config = dict(
    d_model=192,
    n_head=3,
    norm_place='pre',
    positions='learned',
    tie_embeddings=True,
    parallel_block=False,
    init='normal',
    init_std_down=0.00348,
    beta1=0.95,
    warmup_steps=200,
    decay_fraction=0.796,
    decay_shape='linear',
    batch_tokens=[65536, 131072, 262144],
    train_tokens=438700000,
)
Each number is 50 + 12 x the weight over its row's rms, rounded and kept within 0 to 99. Layers, rows and columns count from 0. The size before them is the row's rms in percent of the matrix's.

# up: layer 3 MLP up, 768x192, rms 0.176, rows 260-268, columns 0-191
# down: layer 3 MLP down (transposed), 768x192, rms 0.156, rows 260-267, columns 0-191
up260 103:41 35 49 66 63 57 59 19 60 43 57 48 57 48 35 32 48 51 55 46 58 53 53 51 39 51 45 61 58 45 55 59 68 44 53 51 44 51 52 79 40 37 69 35 64 43 70 37 26 67 45 44 62 51 53 41 69 40 50 35 72 51 58 36 43 66 23 40 49 58 20 64 39 23 50 75 24 36 54 76 70 45 41 45 49 44 56 74 41 63 40 55 68 67 55 57 50 71 64 67 41 60 45 63 58 49 57 62 48 35 40 46 54 50 49 54 48 53 52 57 48 38 64 43 49 59 37 54 40 39 54 56 77 56 33 57 46 50 48 65 42 47 29 54 43 43 59 58 48 65 38 67 39 49 49 47 60 65 53 61 55 74 65 49 63 53 58 46 59 30 65 59 59 70 47 51 26 64 30 50 50 29 46 51 50 36 49 39 36 31 46 53
down260 096:44 60 36 69 52 35 45 60 61 22 44 69 40 32 58 70 41 51 61 44 48 42 31 58 41 67 44 53 49 59 66 40 58 74 65 57 58 47 37 28 44 41 25 52 53 56 32 47 57 65 50 57 47 33 41 66 37 40 50 53 43 62 47 49 62 52 70 21 44 55 73 32 37 59 57 53 59 42 65 42 59 51 52 78 41 66 53 50 51 54 51 61 36 29 44 37 45 28 49 33 46 51 56 45 48 73 38 39 26 70 48 63 48 32 43 47 46 47 61 42 45 67 40 62 41 20 71 58 57 72 64 31 50 41 40 62 37 44 47 14 44 52 52 69 57 37 44 62 45 50 46 38 51 49 54 52 42 51 48 49 51 55 49 57 48 40 45 47 35 66 34 22 40 30 45 57 54 43 55 43 35 56 48 36 30 40 36 44 40 53 43 43
up261 107:52 54 56 18 54 55 48 46 59 49 57 47 68 41 27 60 40 43 42 36 58 49 43 34 49 76 66 65 43 63 66 56 55 34 36 56 52 55 47 59 44 41 58 57 50 53 44 61 55 29 49 69 26 50 55 55 37 50 36 71 54 43 47 44 79 50 36 48 14 57 51 63 60 33 56 54 38 80 49 47 63 56 48 52 55 24 43 37 59 30 45 31 41 36 71 46 59 53 35 52 49 47 53 41 48 41 40 42 71 49 46 50 28 41 65 74 52 58 59 50 56 52 64 52 66 45 56 41 69 47 56 75 40 56 62 43 49 57 58 39 65 57 65 33 67 37 63 31 62 45 56 47 42 44 59 54 44 55 30 30 51 27 43 25 53 37 50 45 41 69 69 37 36 45 33 67 44 46 56 50 46 46 57 57 52 34 59 57 67 77 55 53
down261 100:59 56 26 31 55 47 44 60 53 48 34 51 43 65 40 41 48 73 60 45 51 63 48 37 51 55 45 56 58 61 50 49 27 61 45 46 44 51 69 50 45 33 41 45 50 48 60 52 25 43 50 37 42 22 52 24 61 51 39 50 64 75 55 46 61 69 56 42 39 52 40 31 54 44 50 53 37 58 48 48 56 49 49 57 80 50 67 41 61 52 57 55 33 54 60 52 30 40 33 29 42 45 43 67 44 55 47 39 40 59 61 65 44 37 52 51 42 38 63 47 57 47 49 56 72 57 39 34 56 49 52 34 43 45 72 58 49 49 51 56 42 43 68 81 69 58 50 49 55 62 26 15 29 47 52 36 52 52 90 38 62 52 51 30 45 47 87 63 54 65 49 47 46 39 54 46 59 43 70 49 47 33 35 63 68 53 59 28 38 53 57 50
up262 104:70 45 46 46 40 13 39 45 53 58 41 34 51 47 63 51 46 35 59 25 47 37 64 41 55 22 33 49 60 44 32 45 49 44 56 66 39 26 50 44 34 45 59 60 52 30 68 58 65 58 67 59 52 62 49 43 37 37 59 58 38 60 45 67 45 49 46 67 46 56 57 73 52 86 57 65 60 41 52 58 71 43 42 52 62 53 49 62 47 63 50 69 51 52 51 73 26 57 44 58 59 56 57 35 34 81 44 46 37 42 55 40 39 40 34 49 39 42 29 61 51 46 48 33 57 58 47 71 47 57 37 73 60 50 54 51 51 53 60 32 32 50 61 34 50 56 57 44 49 58 47 62 39 45 70 75 62 30 54 50 55 52 63 38 41 47 43 60 47 37 40 42 37 40 49 51 38 61 36 19 66 57 47 45 45 72 55 42 55 55 43 29
down262 093:72 49 53 41 63 60 42 59 52 55 45 53 24 48 26 52 44 48 37 59 73 43 42 54 55 75 44 69 62 54 72 55 31 44 43 57 54 60 37 53 71 43 63 63 46 28 32 56 61 59 31 57 67 59 60 53 31 40 42 40 56 47 41 41 39 69 37 58 59 47 47 46 65 56 40 50 41 52 61 51 51 54 64 50 34 61 33 48 47 58 49 36 46 54 27 36 38 45 42 61 43 45 48 45 55 38 62 61 64 62 54 65 29 48 52 52 40 51 67 41 61 41 49 64 70 31 48 26 40 46 66 72 72 48 68 50 42 31 73 47 65 54 20 58 30 53 57 34 37 54 61 55 37 39 44 33 52 51 87 64 52 55 51 48 54 52 66 42 34 48 61 55 41 46 35 42 66 45 45 50 21 54 35 53 38 39 55 24 52 42 38 49
up263 094:47 62 54 53 25 52 45 58 34 52 43 37 37 59 51 39 39 42 61 40 39 31 75 66 21 51 45 50 40 50 52 40 54 52 61 57 49 61 48 57 59 55 50 29 55 62 41 62 48 47 76 33 89 64 59 45 55 58 41 64 48 62 59 64 45 55 55 44 40 35 47 58 39 60 37 50 24 49 55 47 39 58 44 31 52 48 46 36 10 54 40 40 43 52 48 49 42 28 48 56 65 52 58 47 52 55 52 54 29 39 27 54 42 47 58 21 50 67 58 32 51 35 35 47 36 46 43 53 53 51 37 58 54 40 56 26 40 47 61 38 59 54 63 48 69 45 37 34 51 23 61 48 55 55 51 47 58 51 31 70 69 37 44 20 38 70 70 43 56 56 33 44 51 44 59 52 39 27 42 63 72 40 38 58 51 46 35 51 40 34 47 47
down263 103:51 41 51 62 64 79 43 36 70 67 49 47 52 43 61 27 39 48 51 56 36 43 64 34 46 28 59 46 29 44 43 64 37 37 63 49 48 75 61 38 50 52 52 60 63 57 52 36 52 42 49 62 61 27 37 55 67 40 56 33 67 51 61 30 55 65 36 61 62 38 36 51 57 66 63 56 41 49 40 39 33 51 43 71 62 52 53 48 48 72 48 56 37 55 83 62 86 57 58 40 44 52 54 55 55 53 62 40 64 75 52 59 56 59 58 61 68 59 59 83 65 40 57 76 43 55 38 56 40 44 65 66 36 48 50 41 42 66 35 41 53 46 44 64 40 64 53 33 45 66 44 44 55 42 59 50 60 45 52 48 53 43 46 58 39 43 35 53 46 35 31 53 62 58 38 37 50 43 61 47 51 71 63 44 74 54 66 61 34 33 60 58
up264 103:46 62 45 57 61 63 41 53 49 50 71 37 48 41 45 50 62 56 51 60 46 61 51 59 41 41 37 37 52 36 51 46 43 44 44 50 43 56 33 60 58 49 38 31 61 42 38 60 59 28 48 63 34 42 78 45 60 57 42 51 38 43 45 54 57 54 52 62 49 50 40 52 44 61 53 43 52 47 35 59 59 72 54 53 45 34 62 32 56 38 39 60 37 50 75 54 55 63 55 54 54 56 61 59 44 60 36 28 60 36 29 43 52 57 38 64 45 46 44 48 66 48 04 44 40 36 77 32 56 41 41 68 50 60 49 56 47 22 61 42 72 55 35 63 53 50 56 35 63 54 41 75 56 43 08 62 46 42 55 52 60 68 30 39 51 41 27 60 43 75 53 49 71 60 37 68 55 48 45 62 69 54 41 45 41 47 56 21 60 65 57 61
down264 109:48 48 44 55 57 58 28 36 56 49 35 59 68 58 59 40 75 65 41 50 26 43 43 15 67 62 44 62 68 45 50 71 33 63 53 55 49 41 33 34 72 56 61 56 48 54 49 57 48 73 65 46 68 65 59 76 66 58 39 44 73 47 40 53 37 69 68 39 54 68 66 79 44 68 43 53 58 60 40 51 51 35 51 37 43 63 40 24 48 61 56 37 51 43 48 44 42 42 56 39 62 50 53 47 52 52 44 54 30 52 44 72 37 53 62 71 43 70 33 54 33 40 43 63 42 49 45 54 59 47 42 50 53 43 35 46 63 31 56 44 36 56 44 54 32 74 42 56 51 52 55 53 34 50 78 24 54 53 38 57 34 35 67 43 60 57 60 53 42 38 52 66 53 58 47 51 50 53 43 45 60 64 47 64 43 49 67 47 47 64 57 24
up265 101:56 55 39 43 70 69 50 51 51 51 44 46 64 62 53 47 56 45 41 36 36 49 34 33 47 51 47 45 57 49 45 58 69 57 50 70 50 27 44 71 55 59 38 55 27 28 54 43 50 39 42 52 42 70 50 55 50 48 39 65 64 25 38 52 50 32 42 50 47 36 66 70 62 36 48 57 67 52 37 69 65 49 66 42 41 52 24 51 76 46 63 30 67 71 52 58 49 58 51 25 70 53 32 53 46 44 44 41 56 26 38 20 18 31 39 56 45 61 48 37 44 42 44 46 45 51 36 64 36 55 39 51 58 37 66 44 72 46 38 61 64 42 60 49 59 38 31 41 50 48 38 55 46 38 52 56 73 52 48 47 64 31 41 50 36 38 52 46 56 37 55 49 53 45 61 64 51 43 17 54 29 51 39 65 59 38 57 60 37 73 56 45
down265 101:18 64 51 45 62 58 56 44 32 39 13 45 37 76 57 39 58 48 54 48 40 51 41 45 42 65 59 62 66 51 54 40 54 62 33 47 61 64 51 56 50 51 40 48 45 46 41 40 48 48 50 39 36 41 64 43 63 45 60 56 65 39 53 30 58 62 49 70 49 44 49 57 66 38 60 45 59 48 36 70 60 42 54 52 39 48 42 36 61 43 61 56 70 48 68 55 27 52 69 50 42 52 55 39 42 47 26 73 78 67 55 29 56 26 50 27 46 44 41 60 54 55 28 33 38 60 32 69 50 46 36 43 69 44 43 48 45 62 43 48 48 61 54 54 76 60 43 56 52 77 50 43 60 65 55 52 49 33 71 69 44 57 58 54 69 40 48 43 49 27 53 60 28 44 53 43 60 50 31 39 32 46 34 48 50 55 81 60 38 34 47 56
up266 099:61 30 49 42 47 55 41 52 57 67 49 54 32 49 47 47 38 24 43 31 42 30 56 24 32 60 68 50 55 59 58 61 46 54 53 22 48 25 50 46 56 60 52 46 53 42 77 51 76 40 09 41 57 67 64 45 81 56 56 67 69 41 51 74 41 42 36 58 62 26 52 59 59 19 50 36 45 34 54 36 73 56 57 60 47 58 45 72 27 41 56 30 45 64 69 55 56 68 69 57 59 53 47 40 50 60 54 46 38 31 40 48 49 41 59 46 54 39 40 58 37 37 53 55 61 62 58 67 57 32 51 59 55 57 65 56 62 64 36 47 46 60 51 43 46 48 37 51 56 63 49 52 49 41 56 50 56 37 45 40 38 42 61 47 53 39 69 63 45 35 51 59 49 58 63 69 33 69 43 51 47 56 52 40 55 50 60 58 65 50 31 47
down266 101:45 49 49 53 56 41 44 60 62 43 48 35 46 51 53 64 54 58 48 53 77 66 53 50 68 39 45 37 61 58 39 63 52 36 51 66 52 51 61 37 22 37 46 42 61 68 44 36 59 70 68 62 64 41 69 68 59 48 39 39 54 61 50 31 47 52 37 47 45 69 37 31 26 52 41 29 51 52 39 47 37 45 45 50 64 50 62 34 71 55 69 44 33 30 33 40 47 41 37 50 42 61 39 50 67 46 51 34 43 67 51 61 42 65 32 65 73 45 45 55 60 40 57 53 48 35 48 30 42 60 64 42 50 44 19 40 53 55 53 47 44 36 46 61 40 45 41 47 59 45 60 60 71 52 46 47 27 44 77 46 40 38 69 46 72 57 54 38 65 52 52 48 66 21 63 52 69 21 72 44 45 56 59 52 40 47 70 32 47 49 67 57
up267 105:49 72 55 44 46 53 59 30 58 66 52 32 49 68 59 60 41 76 46 37 51 60 51 37 64 56 57 62 50 59 53 53 36 66 40 47 45 41 70 44 35 64 51 52 20 46 41 57 64 35 66 57 48 47 49 49 64 50 79 54 46 33 34 53 50 69 65 64 60 37 53 54 50 44 53 57 45 63 36 45 60 30 44 37 54 49 69 50 56 44 66 48 32 45 63 34 69 28 40 46 43 42 33 48 60 50 44 47 44 57 53 70 50 62 67 50 46 68 33 49 47 67 44 29 66 43 40 50 49 41 52 63 38 38 53 35 68 64 50 59 50 51 58 50 71 56 56 43 51 53 49 34 67 50 72 41 68 41 48 38 55 45 46 27 55 65 61 47 63 64 20 41 77 39 40 80 48 78 61 51 48 41 15 54 42 51 65 46 53 39 33 56
down267 110:46 56 51 60 54 73 64 60 74 56 55 38 40 75 52 69 51 43 67 57 51 70 39 37 48 65 68 52 67 49 34 42 61 58 31 53 45 51 65 29 46 61 51 35 22 45 56 47 57 69 50 55 52 34 62 44 34 53 46 47 43 41 45 42 33 43 40 41 57 55 48 58 49 52 62 63 34 52 61 64 34 52 42 51 47 54 56 34 41 30 44 63 52 34 53 92 56 57 49 37 28 38 33 53 51 68 43 65 73 53 55 56 30 69 43 48 49 35 35 58 53 67 41 58 39 73 80 57 75 25 43 49 48 39 52 44 51 53 56 38 52 59 76 67 65 42 52 44 60 73 55 54 41 53 56 53 33 34 55 48 53 49 64 46 47 63 45 39 60 56 21 45 46 67 61 48 52 49 52 43 60 57 64 36 51 34 54 47 41 32 58 58
up268 109:22 46 47 33 32 66 57 56 55 58 65 41 47 24 65 47 56 49 57 40 32 60 47 41 33 58 45 58 29 50 35 57 39 25 64 47 54 48 50 33 60 54 27 59 53 46 47 56 58 67 47 35 64 64 42 38 55 50 41 57 55 46 70 33 50 52 48 27 80 37 41 45 38 55 25 50 65 48 32 55 48 36 38 59 50 32 39 44 33 77 54 45 56 44 26 46 61 47 70 46 34 65 53 36 39 54 51 63 35 47 54 67 45 54 28 59 53 57 58 56 38 51 52 70 56 69 50 56 57 51 54 39 49 28 55 74 40 36 30 68 51 53 45 54 45 68 46 39 43 42 57 45 50 18 46 48 52 06 51 48 46 59 46 38 50 52 48 47 49 71 34 67 53 44 33 63 65 56 66 45 55 47 63 47 52 64 53 39 62 37 49 49